Weights of a small GPT-style language model, trained from scratch on English Wikipedia: 16 layers, LayerNorm before each block.
Each number is 200 + 30 x the weight over its row's rms, rounded and kept within 0 to 999. Layers, rows and columns count from 0. The size before them is the row's rms in percent of the matrix's.

# layer 11 MLP down (transposed), 3072x768, rms 0.0676, rows 1051-1075, columns 288-383
101,196,217,184,175,132,224,182,214,163,218,204,209,171,180,144,143,206,195,211,209,183,226,254,177,173,229,193,202,184,205,216,155,239,223,203,216,208,203,146,216,244,232,219,199,212,204,239,190,218,198,155,208,184,209,172,230,191,147,236,190,203,219,276,161,209,180,188,184,217,195,148,211,183,195,176,182,218,193,194,171,190,225,202,205,252,152,170,219,153,216,221,189,179,186,156,217
100,229,166,151,187,162,221,228,211,168,236,210,165,201,211,209,248,221,210,183,213,206,210,227,155,220,236,177,205,199,192,127,175,201,207,206,207,190,217,169,199,160,211,210,205,191,165,205,179,226,240,190,251,177,199,178,219,215,129,210,190,245,235,199,249,190,249,216,203,224,248,164,146,204,257,200,218,146,208,231,243,193,177,213,110,250,179,207,215,191,189,196,213,195,176,170,217
099,189,192,179,102,196,164,219,166,261,162,204,240,187,212,133,224,163,188,168,219,214,223,206,175,194,160,123,200,182,215,244,254,172,175,200,189,212,184,177,173,208,179,204,214,237,219,237,180,179,211,176,159,197,188,186,242,215,163,183,220,158,210,183,184,213,230,215,187,193,192,210,173,183,200,178,214,215,235,166,215,230,202,228,223,181,222,192,206,213,165,204,194,220,181,234,171
099,166,194,245,203,231,220,232,187,231,209,178,188,233,226,139,223,210,242,209,248,192,188,212,226,210,213,192,172,245,206,276,126,215,228,210,220,168,178,189,217,154,203,203,205,182,262,186,207,146,183,154,220,146,173,195,190,171,181,195,201,182,188,141,166,223,200,179,169,220,184,243,215,210,206,228,208,205,199,211,198,202,195,254,186,192,169,230,177,177,218,203,217,224,179,191,213
098,204,201,259,234,199,181,186,198,205,161,173,201,129,194,156,185,161,208,175,221,165,178,182,215,224,197,155,231,160,209,203,150,163,224,209,191,199,191,215,211,155,212,232,146,120,170,156,234,189,138,170,207,191,203,208,224,168,218,184,142,163,263,196,175,205,183,229,235,172,248,165,230,175,196,145,222,183,187,229,203,192,175,206,241,193,191,234,227,183,186,206,200,186,218,157,228
099,189,181,227,217,200,188,196,234,142,217,158,204,248,207,217,202,227,171,211,182,224,172,220,235,179,182,159,186,190,177,174,188,242,226,183,237,240,234,187,256,167,161,199,206,166,193,186,197,210,173,213,134,199,243,172,214,199,253,235,181,205,211,201,202,151,182,209,187,210,157,215,178,240,220,220,170,250,195,174,262,172,181,215,178,160,205,139,195,192,192,179,206,172,183,172,207
102,242,109,182,227,190,177,218,181,240,175,242,215,191,195,209,236,185,194,179,191,159,204,214,192,212,186,201,215,220,201,252,199,186,170,213,224,200,230,191,154,149,238,124,212,250,161,237,234,229,220,214,180,208,227,202,255,173,216,219,238,204,180,177,213,163,204,229,256,188,205,200,188,202,177,144,240,173,171,183,236,193,176,189,219,204,220,196,216,243,206,240,194,218,185,240,215
096,195,184,194,207,210,172,241,191,209,260,205,179,144,188,196,172,112,228,210,166,198,215,175,256,254,184,212,218,214,188,337,173,183,213,176,250,218,181,225,178,178,189,240,242,187,216,210,201,227,219,165,182,203,180,224,258,178,183,210,201,195,202,244,180,194,204,190,204,218,178,180,248,171,256,217,182,178,230,178,224,165,162,181,207,215,163,198,224,211,158,193,192,148,192,200,140
103,197,193,232,234,218,227,240,179,234,194,205,175,150,159,190,241,209,137,214,134,142,179,172,198,186,262,203,158,220,160,254,175,259,248,197,274,204,217,184,180,145,201,205,207,209,165,245,175,186,255,172,147,235,184,148,242,262,195,205,148,204,256,219,205,186,220,182,205,196,208,211,200,234,175,205,171,159,207,236,178,229,214,194,208,186,181,190,231,193,171,213,164,213,231,230,200
100,216,243,201,182,180,208,188,205,199,183,243,151,201,247,225,237,133,209,187,177,226,146,148,231,297,194,223,169,197,180,187,223,243,143,221,240,203,214,174,272,183,221,228,159,224,148,229,169,203,214,172,157,203,221,207,231,217,203,196,214,174,208,137,228,191,194,201,224,175,202,205,204,212,218,221,144,210,220,228,229,222,218,212,207,176,193,159,191,196,205,151,141,194,204,177,165
097,207,227,177,192,234,221,140,167,217,163,186,259,234,237,137,131,163,203,145,194,218,237,215,212,147,233,179,165,246,175,212,206,200,141,196,183,146,159,190,214,200,244,159,207,226,234,203,216,224,204,203,176,194,239,190,165,149,215,192,277,232,196,212,253,219,239,228,221,230,222,193,183,220,204,159,150,210,195,137,185,189,201,212,184,236,212,233,149,223,242,205,251,176,198,207,223
097,217,244,183,220,145,224,235,226,168,219,178,185,221,199,207,162,189,216,188,170,216,213,215,181,227,226,251,178,229,181,159,226,189,173,136,180,199,237,240,224,209,167,190,243,169,144,239,245,222,236,160,148,230,211,276,157,184,194,175,170,208,174,184,206,220,168,237,146,199,238,153,233,231,189,202,235,207,196,152,207,171,226,171,200,221,227,217,233,209,175,210,208,183,181,194,212
104,201,161,207,185,261,164,216,175,210,228,209,236,190,221,188,188,218,228,199,246,149,183,213,224,197,168,194,213,244,136,249,156,126,250,108,176,179,186,135,177,245,231,245,202,213,210,199,221,199,216,201,198,200,201,177,191,189,161,213,134,201,245,171,195,179,160,238,187,163,220,202,166,201,175,134,179,210,174,188,217,211,200,246,194,182,171,170,255,198,214,223,182,252,169,192,233
099,155,189,189,176,173,216,200,195,208,204,170,205,191,228,190,141,183,173,219,256,145,141,179,208,174,170,227,234,214,225,235,177,215,205,201,203,224,206,202,235,230,185,177,202,247,164,217,166,189,225,230,166,185,192,219,126,241,234,198,263,203,202,177,195,220,192,180,199,166,201,208,190,181,190,197,181,201,210,212,190,167,231,174,170,166,136,171,233,161,189,141,180,138,215,161,206
099,219,198,222,216,209,241,177,208,239,202,223,209,238,236,282,244,278,152,189,188,241,212,206,160,243,218,175,203,186,202,147,207,242,247,214,206,245,169,229,170,228,155,204,199,208,205,172,238,209,219,216,211,203,167,219,199,233,164,167,190,174,208,245,164,158,196,111,173,207,208,234,189,200,138,162,234,199,204,206,173,227,194,227,188,212,173,253,194,219,163,198,172,159,181,186,200
100,193,187,226,210,200,207,163,230,186,199,106,211,267,236,191,158,166,202,190,196,231,169,193,171,238,172,196,228,240,184,91,262,174,161,226,241,210,219,151,152,197,193,226,171,140,226,212,158,245,229,187,174,200,196,125,201,231,256,144,199,202,168,153,249,215,198,151,210,181,215,181,228,207,180,223,184,233,168,211,159,186,181,209,188,207,209,211,169,173,185,253,184,168,242,228,215
103,188,202,233,208,225,191,174,155,204,184,221,210,216,210,201,226,191,189,215,212,190,175,215,242,218,184,172,140,196,227,177,207,242,196,153,228,170,202,177,182,279,219,172,201,218,222,226,211,226,160,179,199,210,228,173,234,159,228,182,151,190,227,157,238,217,212,231,197,180,187,242,247,176,191,169,219,166,239,271,184,227,253,242,225,197,196,183,221,180,196,189,205,181,192,205,162
097,220,210,201,175,196,174,188,220,192,175,202,217,209,212,163,213,184,194,171,182,168,221,179,219,182,210,201,197,213,228,148,229,204,184,201,215,200,190,163,218,166,201,231,207,182,215,181,192,205,240,178,228,211,153,156,227,257,186,172,276,220,252,200,188,209,214,168,188,146,212,243,205,198,248,257,205,153,177,276,232,198,193,228,173,168,224,225,150,213,160,242,246,183,257,210,186
104,211,212,217,200,190,173,208,221,197,235,172,201,177,188,236,259,191,232,182,256,259,189,201,185,189,175,206,271,222,206,69,225,137,143,186,213,194,147,214,206,204,166,227,220,154,216,144,257,150,237,200,195,249,201,187,222,207,201,180,224,219,196,178,199,170,165,179,181,167,228,205,260,215,204,218,186,284,207,201,242,191,200,198,153,213,175,271,199,190,166,205,178,176,217,211,227
097,216,150,190,221,233,191,162,177,237,202,185,216,223,210,157,204,182,209,181,202,235,207,165,207,206,178,204,181,203,162,179,146,179,191,202,263,220,205,205,196,241,124,183,191,193,236,229,186,220,179,191,168,188,169,163,200,225,232,159,177,182,176,162,234,200,215,158,150,193,197,227,166,187,227,195,125,241,229,233,173,221,204,213,203,192,223,223,184,160,190,238,203,235,194,192,216
098,129,210,178,133,183,206,191,267,209,206,211,181,158,172,219,200,179,185,156,174,238,170,228,151,223,114,179,190,212,242,206,156,202,218,198,186,223,218,156,227,203,190,211,133,190,221,173,209,248,209,215,200,253,264,154,196,228,170,188,203,204,180,164,225,216,197,248,238,263,177,254,167,170,184,184,175,212,162,231,248,181,140,224,213,235,173,191,227,258,215,203,177,178,246,223,254
101,191,213,177,187,271,221,167,245,208,257,217,245,205,178,173,214,203,201,205,205,230,239,197,201,198,159,216,160,214,199,172,150,216,180,147,206,204,221,190,234,234,178,224,168,226,225,222,179,144,190,209,199,213,181,178,210,212,199,223,170,229,201,229,184,200,168,183,159,228,169,182,173,219,204,168,214,217,189,126,184,227,180,186,198,163,186,214,211,179,242,191,194,146,157,197,242
100,159,191,221,233,186,250,187,205,196,180,195,208,188,172,204,225,241,202,204,217,161,221,180,196,212,231,248,192,156,202,201,197,191,244,168,193,289,211,218,206,230,171,234,181,188,161,225,222,218,227,143,223,202,192,223,270,135,198,212,197,219,210,185,253,204,172,205,267,270,215,157,223,185,223,154,228,168,195,237,152,181,225,148,180,124,236,177,216,201,216,165,179,217,217,186,230
097,195,179,244,131,211,235,187,201,193,196,227,203,166,234,220,217,230,212,217,193,213,181,211,198,204,168,276,202,201,168,145,204,201,301,236,192,202,203,228,163,166,202,165,204,180,257,158,177,205,184,182,210,183,227,179,254,213,152,185,239,193,174,245,205,157,192,173,217,201,166,150,189,162,188,182,207,207,193,176,160,204,233,166,225,201,208,220,169,189,201,222,206,165,189,220,222
099,180,255,217,241,186,223,236,211,132,201,230,245,188,209,237,259,203,212,194,192,208,217,205,147,215,204,176,201,162,200,164,141,227,169,190,242,185,194,180,204,158,145,216,191,206,224,197,229,217,158,216,216,216,230,228,200,159,237,233,141,219,196,150,191,241,146,225,208,166,217,214,212,155,194,235,204,175,240,161,209,209,168,193,156,228,189,170,194,139,187,184,192,176,181,152,211
# layer 11 MLP gate, 3072x768, rms 0.0677, rows 1052-1075, columns 288-383
099,203,179,239,225,204,189,172,248,183,193,208,197,211,242,216,203,211,183,142,152,179,133,195,209,236,226,143,251,232,206,179,167,207,205,137,236,197,191,115,149,211,216,240,210,221,162,211,159,181,186,215,216,229,239,200,237,223,240,234,132,182,174,209,205,124,146,219,148,190,143,205,196,183,216,225,153,175,217,248,239,170,206,252,248,146,209,225,191,173,180,229,188,237,175,209,267
099,166,221,196,168,185,140,218,201,171,222,231,261,204,246,209,193,196,164,209,152,231,225,185,221,150,206,163,197,281,182,179,198,164,245,168,227,191,189,193,186,242,182,167,166,183,229,154,218,217,222,217,176,205,251,243,225,213,197,155,225,147,203,205,230,205,174,221,198,228,248,209,257,172,197,236,203,232,251,215,234,217,237,192,184,190,190,182,191,154,133,190,177,164,238,271,234
100,199,243,180,164,181,185,214,243,207,191,152,182,153,177,157,236,229,207,253,207,147,186,210,242,203,205,281,221,228,271,184,248,226,160,202,178,262,252,243,202,285,178,159,253,249,207,194,238,179,179,231,211,232,165,235,225,184,208,235,213,204,250,267,211,197,231,206,221,202,181,185,214,146,203,229,214,193,161,216,214,158,199,241,204,212,188,179,178,184,206,209,229,219,222,197,219
095,196,165,193,179,196,240,163,208,182,212,200,233,211,225,185,158,187,174,197,149,220,222,164,231,201,202,150,215,208,214,169,184,214,170,281,198,166,229,173,261,231,197,235,205,166,255,238,236,139,188,215,193,238,209,145,207,215,221,206,188,196,253,248,206,180,176,183,251,207,226,264,196,205,248,258,177,182,199,229,143,177,167,193,204,173,160,182,206,156,187,210,210,194,156,221,217
098,220,170,200,195,152,194,220,196,194,228,204,229,206,225,112,140,199,196,162,190,176,241,182,213,189,203,215,216,173,197,175,185,187,189,221,231,187,174,159,226,191,218,177,261,212,210,187,161,213,184,156,172,239,153,248,185,148,234,195,251,217,211,219,247,225,196,180,195,199,189,193,159,173,157,173,187,166,210,190,182,194,228,191,203,191,246,193,122,235,174,207,233,161,246,141,207
101,166,215,219,170,187,195,188,225,232,219,260,216,239,189,210,202,198,198,179,179,205,164,145,153,158,178,188,174,190,266,188,165,183,225,208,213,173,226,220,153,146,195,197,208,216,163,256,238,257,171,201,198,233,141,200,205,204,262,190,261,160,186,219,156,233,142,193,210,188,181,205,166,155,197,229,206,242,178,255,173,150,229,191,210,253,184,252,215,224,189,225,197,187,185,178,245
097,194,267,200,156,180,233,208,162,203,199,190,247,214,219,200,264,178,198,198,184,200,146,189,258,211,153,216,188,205,204,202,201,194,239,244,232,219,161,180,203,181,213,179,236,192,176,202,201,216,193,258,129,213,195,216,150,217,206,172,239,142,173,185,194,226,193,153,246,171,209,180,227,256,199,219,208,210,154,231,196,194,163,199,184,193,217,261,195,170,251,210,156,187,160,205,182
101,180,222,199,198,177,184,152,236,191,216,217,158,201,197,182,179,230,215,189,198,179,259,155,210,196,156,222,217,183,165,214,242,168,224,168,204,237,229,199,256,216,228,207,192,181,261,203,235,175,146,219,159,207,219,212,185,223,233,257,218,184,207,164,238,214,148,267,178,218,177,237,178,158,231,119,198,213,200,213,152,217,251,198,163,202,191,239,164,222,170,201,205,146,222,188,154
102,208,216,183,191,165,253,202,188,201,221,178,220,239,178,219,229,185,202,201,186,189,192,153,238,134,219,229,247,258,182,188,238,218,181,190,229,217,210,251,181,179,210,194,216,129,179,214,135,215,219,251,216,185,217,215,200,157,186,210,212,189,198,165,163,190,207,204,199,227,200,189,217,186,150,213,167,163,188,187,211,210,203,179,153,208,212,163,183,169,214,184,182,235,207,201,154
099,199,227,245,205,186,177,209,170,198,183,201,176,218,196,185,125,150,165,213,217,241,240,238,187,220,235,193,173,193,178,217,193,205,183,199,219,232,170,140,199,175,233,180,206,148,202,220,198,124,184,188,185,195,176,186,163,178,204,205,177,173,193,171,164,224,251,249,238,243,195,184,225,180,192,177,159,167,195,191,198,206,259,181,199,203,229,189,212,230,120,243,211,203,224,185,173
099,187,201,192,208,198,187,180,179,144,220,163,194,230,183,271,184,215,217,220,210,249,165,223,218,183,208,227,216,230,133,225,188,220,219,193,165,180,194,232,219,200,174,228,155,190,172,219,187,156,194,162,222,217,151,120,202,278,197,215,203,212,261,189,187,178,157,214,176,135,192,208,260,144,153,188,219,216,183,273,184,207,243,182,217,192,176,199,259,243,205,162,205,227,185,194,227
103,237,197,194,199,193,160,194,173,252,190,212,228,212,227,191,199,180,208,199,168,242,207,206,210,222,216,230,228,184,217,195,245,211,209,206,193,215,214,150,227,229,204,186,201,210,195,175,229,233,207,182,206,164,187,200,199,201,227,209,210,196,234,177,232,216,200,195,223,160,230,211,178,226,178,208,208,219,238,217,192,178,158,171,176,250,185,186,233,112,203,243,192,213,214,210,189
100,244,212,198,253,202,180,243,201,198,172,161,217,211,219,206,190,129,192,175,227,171,202,137,250,198,183,211,236,215,172,178,179,221,202,208,199,192,213,197,222,206,173,201,190,226,207,198,161,206,216,202,200,218,201,205,160,173,227,213,182,249,212,228,190,129,213,206,179,188,171,198,221,199,166,188,233,158,210,257,167,287,173,155,177,184,233,236,215,196,162,241,150,231,235,207,184
104,249,171,207,172,233,174,226,182,201,220,160,181,210,205,218,193,202,177,178,183,231,192,167,209,155,221,174,175,242,201,155,208,170,176,262,211,223,201,240,219,210,219,198,236,188,225,246,151,202,159,209,167,224,220,267,231,203,230,245,231,230,254,181,222,231,228,241,168,209,197,225,183,191,187,178,171,179,155,168,217,242,135,165,154,210,248,187,216,193,162,222,216,209,192,245,193
099,176,200,183,227,186,235,182,205,252,261,217,208,241,230,193,168,251,219,181,197,166,232,182,166,227,223,133,163,207,208,238,177,240,209,240,158,194,176,222,259,188,242,231,216,215,212,229,155,179,133,193,194,179,157,203,240,211,174,221,180,148,261,161,184,227,174,179,236,231,176,206,183,203,142,198,223,190,257,224,175,199,167,180,209,172,230,268,176,182,240,140,214,181,237,164,185
103,188,190,205,229,219,203,137,138,223,174,197,248,204,175,236,182,181,157,212,231,225,225,170,190,220,285,192,218,190,189,185,210,163,223,205,214,179,218,229,225,194,143,211,145,212,206,198,184,219,174,207,209,224,191,168,186,185,233,213,180,185,223,187,226,206,217,236,200,159,229,163,182,148,158,199,129,244,241,239,199,222,228,190,225,192,217,212,213,186,211,188,186,144,158,256,210
098,203,194,194,200,162,221,149,210,138,199,123,125,193,196,181,271,200,214,226,222,174,168,146,164,192,163,152,197,203,221,156,227,232,159,198,209,145,212,165,174,223,224,156,243,204,167,205,219,216,213,181,202,206,211,193,187,160,203,270,174,193,196,186,170,155,212,191,206,222,255,241,214,213,204,200,197,202,261,192,202,185,163,194,181,201,171,197,154,204,194,181,163,233,164,190,217
104,254,180,212,226,260,194,190,195,196,168,230,206,203,197,159,160,179,271,198,241,220,168,186,229,210,205,155,221,203,164,230,240,188,216,154,190,214,199,199,189,191,191,236,153,224,202,203,198,188,188,252,219,161,216,152,212,245,230,200,231,186,262,183,175,235,190,222,275,206,196,179,181,229,215,224,215,159,214,231,182,197,206,271,188,181,216,205,225,190,218,197,203,240,187,162,185
095,150,217,168,185,218,223,227,177,245,169,195,220,230,223,219,184,196,193,231,209,162,221,219,209,212,199,222,206,207,170,216,232,211,161,197,172,186,177,174,218,162,197,166,159,218,258,242,135,200,215,209,198,209,209,243,215,231,153,204,230,209,216,191,207,185,229,190,179,186,191,183,161,171,248,250,245,182,170,154,129,176,213,219,191,164,183,179,138,186,217,195,184,190,210,255,134
100,183,230,238,192,196,209,224,223,170,156,199,223,223,172,169,190,180,168,272,196,201,207,165,209,166,196,270,230,172,243,181,169,209,192,206,193,154,217,211,249,208,202,200,194,253,178,171,197,164,200,207,146,188,193,222,203,193,177,223,209,152,230,164,216,196,217,172,247,237,260,254,165,223,228,212,171,217,239,180,185,177,146,170,189,170,206,225,143,238,162,227,226,197,231,191,219
101,219,161,223,195,190,235,194,202,259,205,202,209,206,196,214,185,156,204,153,202,239,196,244,157,156,196,215,177,187,203,211,197,250,194,184,208,229,206,164,169,186,225,247,236,168,200,217,195,217,226,197,254,216,200,200,250,216,176,217,222,234,170,206,160,138,201,205,248,181,218,161,192,220,133,201,213,187,175,193,157,173,195,197,178,220,253,199,125,200,156,201,201,212,203,200,194
099,219,198,220,200,190,120,188,236,214,226,140,218,207,204,108,184,252,210,204,177,240,198,200,182,213,195,235,182,241,180,198,167,175,186,210,205,218,155,210,168,206,221,205,224,191,178,211,207,186,211,202,193,180,182,185,210,237,190,161,197,227,171,150,219,166,242,194,175,177,234,174,202,147,216,200,193,180,226,202,243,152,166,231,212,240,151,257,180,233,190,160,263,243,159,269,202
097,157,236,238,206,242,187,203,231,252,214,220,195,199,179,183,233,247,201,215,164,211,196,190,198,145,186,135,216,225,227,132,138,211,249,142,190,190,211,160,196,158,230,176,190,237,141,224,169,240,219,260,186,228,204,166,216,184,173,183,215,248,204,240,225,133,197,197,240,226,186,270,154,230,180,184,234,154,203,184,186,169,203,219,191,208,226,218,208,210,160,171,198,192,195,219,173
096,174,128,186,208,213,208,178,165,193,203,199,244,184,189,188,134,166,198,183,177,141,198,241,186,255,225,194,184,162,200,222,221,216,188,168,187,174,237,178,245,217,177,228,205,203,204,233,182,205,254,243,236,189,244,179,209,182,162,207,199,176,199,204,225,258,201,229,185,235,246,144,197,223,192,181,219,201,284,223,212,240,195,148,196,203,179,150,167,205,217,174,203,108,230,189,241
# layer 11 MLP up, 3072x768, rms 0.071, rows 1052-1075, columns 288-383
102,236,216,230,218,145,281,201,172,184,212,229,125,195,188,199,201,220,151,220,231,178,206,201,204,202,167,246,198,202,135,188,181,236,210,192,185,165,213,170,167,165,186,229,185,164,202,197,265,251,262,287,158,171,200,208,198,171,203,201,213,191,252,204,189,254,219,213,167,211,189,223,187,269,203,199,223,178,173,193,201,202,195,233,217,174,166,234,211,195,175,173,193,229,223,200,216
100,216,167,230,210,178,203,228,248,208,180,230,265,239,173,220,159,210,191,207,167,181,244,141,223,110,195,188,185,201,143,237,167,231,223,236,112,177,223,192,164,227,198,238,212,205,176,196,163,214,186,225,189,177,204,181,231,237,185,211,205,196,169,195,170,204,202,195,191,215,189,221,249,208,185,198,243,192,205,197,196,220,152,191,154,212,201,152,236,198,192,192,202,235,222,145,181
102,208,209,233,218,213,235,192,180,249,186,242,237,208,215,253,196,236,181,227,251,194,191,165,165,212,210,229,193,212,174,210,177,193,209,222,190,231,177,184,241,185,161,226,216,171,217,140,185,146,174,217,160,205,208,251,224,191,209,186,196,261,209,208,171,203,200,186,199,229,194,237,181,145,195,205,223,204,191,196,148,191,183,171,220,221,245,173,209,179,247,214,242,212,200,187,198
097,240,190,197,187,139,208,232,209,198,259,217,237,212,172,236,203,245,229,221,180,204,240,224,236,162,232,209,179,219,204,204,252,214,158,231,214,221,233,236,188,239,215,198,213,282,246,205,168,241,240,158,197,222,192,153,186,213,225,219,216,183,161,229,243,219,168,174,174,155,263,210,234,163,242,195,168,219,213,192,191,105,199,266,190,211,176,204,166,228,196,230,165,229,231,249,174
097,184,209,143,172,236,205,208,175,207,208,121,214,206,223,181,250,259,225,233,190,218,217,188,181,177,198,242,220,198,253,254,122,217,242,171,216,213,187,236,176,208,214,157,135,176,201,183,138,219,189,200,207,200,217,198,236,251,209,221,174,209,201,199,169,248,230,130,213,218,192,159,199,169,182,171,164,243,149,212,164,140,176,181,188,200,157,234,175,221,200,232,181,177,156,225,203
105,183,225,201,222,147,125,229,153,206,179,208,186,225,220,270,210,226,211,174,221,208,195,223,234,215,202,211,169,197,181,215,220,211,164,196,206,219,121,231,186,223,279,204,218,193,155,173,224,180,176,161,152,222,206,255,206,254,192,184,182,215,151,219,235,223,182,254,250,225,227,255,210,238,128,162,205,207,217,220,189,223,223,228,194,197,231,163,207,220,171,240,229,217,218,155,218
098,171,226,224,174,185,211,182,208,224,208,148,177,209,166,136,162,190,188,203,193,192,199,239,205,188,222,194,191,217,197,220,187,166,161,192,149,210,207,196,195,227,204,191,214,272,210,209,173,280,247,212,210,151,213,244,178,226,239,177,211,186,166,235,227,193,201,190,248,224,256,190,146,240,236,173,238,250,233,169,251,196,123,223,192,183,225,230,156,206,174,214,193,185,221,219,245
101,202,246,166,199,193,206,275,219,215,195,188,196,180,193,168,219,218,170,203,168,192,182,169,216,195,182,222,183,206,241,158,158,226,190,125,183,175,221,145,190,271,187,203,198,243,253,201,150,234,165,193,191,264,214,201,174,250,193,176,217,187,259,197,180,208,191,191,219,207,192,209,183,167,223,198,182,180,202,182,184,190,206,161,241,197,227,207,198,177,189,183,213,226,162,245,216
100,214,192,153,205,228,182,197,171,193,158,162,207,234,247,255,228,218,132,159,199,191,191,302,228,188,245,159,202,176,195,243,254,218,160,172,196,211,200,175,249,194,192,171,185,197,163,221,178,170,225,221,182,210,232,181,193,241,180,182,219,218,205,173,203,228,241,202,240,163,142,182,204,223,218,158,171,221,162,239,228,187,197,187,173,241,194,237,268,207,220,192,182,191,152,196,198
097,226,233,241,153,253,218,175,168,233,149,206,198,175,234,177,263,208,240,183,250,217,216,235,228,203,218,225,202,215,200,248,172,217,166,176,183,233,252,251,210,202,166,235,224,233,174,209,183,202,217,190,191,201,261,199,141,197,165,245,199,207,240,150,216,167,253,216,151,182,193,230,207,173,198,225,221,158,158,215,227,214,187,184,223,209,213,212,164,195,205,245,174,166,143,232,203
100,238,215,220,219,205,244,209,216,192,205,217,225,241,228,183,177,161,214,223,213,198,195,259,172,159,194,177,203,160,179,222,200,177,211,148,184,200,167,261,208,200,147,180,211,176,210,160,167,140,220,154,214,182,174,213,130,144,173,201,172,167,164,232,201,223,218,184,205,195,244,209,202,217,150,157,208,255,156,145,184,176,216,196,195,224,232,170,237,201,131,229,185,156,213,180,141
103,235,232,205,174,223,185,212,220,185,201,203,203,220,224,170,208,219,196,192,249,171,250,214,176,201,173,191,252,206,173,192,214,180,187,194,242,187,275,208,188,246,211,251,247,249,213,167,188,199,215,174,235,257,204,228,200,161,203,240,162,199,252,217,209,239,211,192,191,211,173,164,181,205,247,150,200,156,171,194,206,218,176,206,188,216,204,243,206,167,202,228,196,215,226,180,221
098,231,153,237,197,174,190,207,212,239,237,243,209,234,172,201,203,253,187,197,207,177,225,220,195,194,215,178,214,190,196,214,237,145,199,195,232,201,210,248,188,173,252,190,199,176,248,208,200,184,207,181,169,172,191,247,152,205,251,179,206,240,189,198,178,260,198,192,185,195,207,240,123,161,234,184,212,222,257,217,212,198,210,161,235,150,204,150,239,209,150,188,202,194,196,183,207
100,233,194,179,190,147,134,166,203,221,172,204,199,221,191,234,167,191,160,238,182,159,195,138,202,206,220,176,208,210,188,221,235,138,216,233,172,192,185,182,166,201,193,216,176,201,233,235,191,163,192,164,191,209,174,182,183,180,212,165,198,173,176,186,244,221,171,175,221,145,209,169,195,201,256,218,146,208,287,192,202,227,211,196,202,241,196,227,228,164,166,188,157,221,201,164,216
098,190,158,202,216,183,187,175,261,219,162,198,129,232,191,187,194,187,240,235,223,207,200,250,179,199,134,205,168,180,242,150,236,176,196,127,234,193,135,214,205,225,242,245,203,236,214,216,175,192,227,141,237,213,202,215,207,210,205,178,223,189,161,201,262,188,242,195,189,160,184,133,219,206,201,175,204,262,196,165,258,166,199,183,212,238,199,178,188,230,173,246,212,225,207,139,220
104,224,177,251,199,150,152,231,196,226,201,186,210,167,253,272,256,259,224,179,187,174,169,178,183,159,140,176,219,171,225,179,197,205,207,217,249,155,154,214,241,225,147,242,221,194,196,178,201,204,192,223,190,220,197,196,214,185,145,237,191,182,187,226,184,173,248,239,185,190,189,198,214,173,193,198,156,191,196,205,203,202,199,134,179,210,200,241,191,129,102,244,250,163,203,246,209
098,168,201,194,194,177,183,206,207,237,190,247,208,245,249,181,225,264,184,198,172,157,192,225,218,182,216,209,210,164,161,203,209,185,152,166,227,219,220,239,129,199,164,195,214,176,235,247,199,200,186,170,138,189,246,210,205,211,145,192,226,204,197,185,230,203,181,200,230,247,236,196,241,153,209,176,198,217,212,193,251,229,238,192,194,172,146,201,202,209,232,210,185,170,190,196,217
103,202,201,224,187,159,157,243,214,179,254,231,172,209,203,164,241,177,223,156,177,242,173,200,216,212,185,217,200,144,226,191,189,189,241,234,189,120,211,125,199,184,211,211,197,228,178,167,233,233,257,231,184,219,164,189,204,203,183,179,207,165,156,187,197,229,130,222,191,211,186,193,181,223,198,217,200,217,192,234,272,171,177,195,190,192,185,226,176,160,219,232,184,181,192,155,195
094,182,229,203,179,228,198,201,189,223,172,167,222,194,202,209,183,234,158,174,221,193,130,197,222,143,203,194,201,178,181,242,207,203,187,199,217,191,215,210,213,241,215,264,236,204,193,196,155,194,207,176,204,222,220,189,182,242,226,229,118,203,190,127,200,277,195,219,201,247,184,219,201,238,202,148,243,210,82,207,210,163,201,167,236,238,208,209,233,205,161,211,206,235,207,190,183
098,201,183,189,233,114,212,235,184,185,236,207,206,237,155,181,201,210,201,229,173,206,202,272,226,214,235,122,178,210,165,167,163,173,152,231,142,249,196,190,201,271,142,245,197,189,223,230,189,191,209,234,270,219,196,244,181,160,195,209,245,138,195,155,214,178,233,208,221,206,210,254,226,194,226,185,193,261,196,149,253,254,179,208,163,228,200,215,215,232,181,192,218,188,194,218,255
101,214,169,176,212,199,172,224,200,177,205,204,169,195,173,207,182,218,185,197,160,212,185,115,207,205,224,238,221,231,165,201,249,219,197,218,233,188,191,237,198,185,176,210,165,198,235,201,131,203,231,221,166,223,163,147,186,162,192,221,191,198,262,195,182,220,193,205,188,160,170,166,196,245,205,213,191,228,229,133,146,198,254,188,190,234,206,199,130,185,197,215,131,211,201,237,192
098,175,193,189,196,200,196,161,170,189,243,232,169,173,194,162,152,204,166,193,201,257,159,294,256,183,202,238,218,192,164,188,216,138,195,248,199,238,190,202,206,195,178,247,214,206,196,251,181,253,152,224,211,158,262,187,227,213,233,218,212,166,149,206,229,157,141,231,231,263,176,225,230,204,210,205,196,209,202,163,222,215,191,163,195,238,176,182,179,141,266,230,172,171,182,177,213
097,199,221,176,166,254,182,234,170,207,239,154,158,232,212,214,241,226,215,173,187,163,229,207,251,214,192,173,211,191,152,206,195,205,142,199,190,201,222,103,216,222,144,178,147,190,211,196,256,250,189,165,188,217,213,227,234,163,259,201,206,149,185,179,170,218,221,169,208,194,254,168,214,179,206,240,228,271,257,183,211,238,215,182,226,208,222,212,238,186,233,199,204,198,197,194,159
097,249,228,254,162,185,181,201,210,220,258,182,115,218,213,226,200,200,109,177,186,177,216,160,214,169,154,160,223,164,217,185,301,203,202,228,233,165,214,213,157,230,233,173,170,206,261,224,173,178,169,204,142,177,229,216,184,185,160,210,185,168,227,216,209,206,157,192,170,230,205,193,247,222,262,173,174,221,194,268,194,177,271,215,210,207,156,209,187,184,242,190,219,206,187,187,154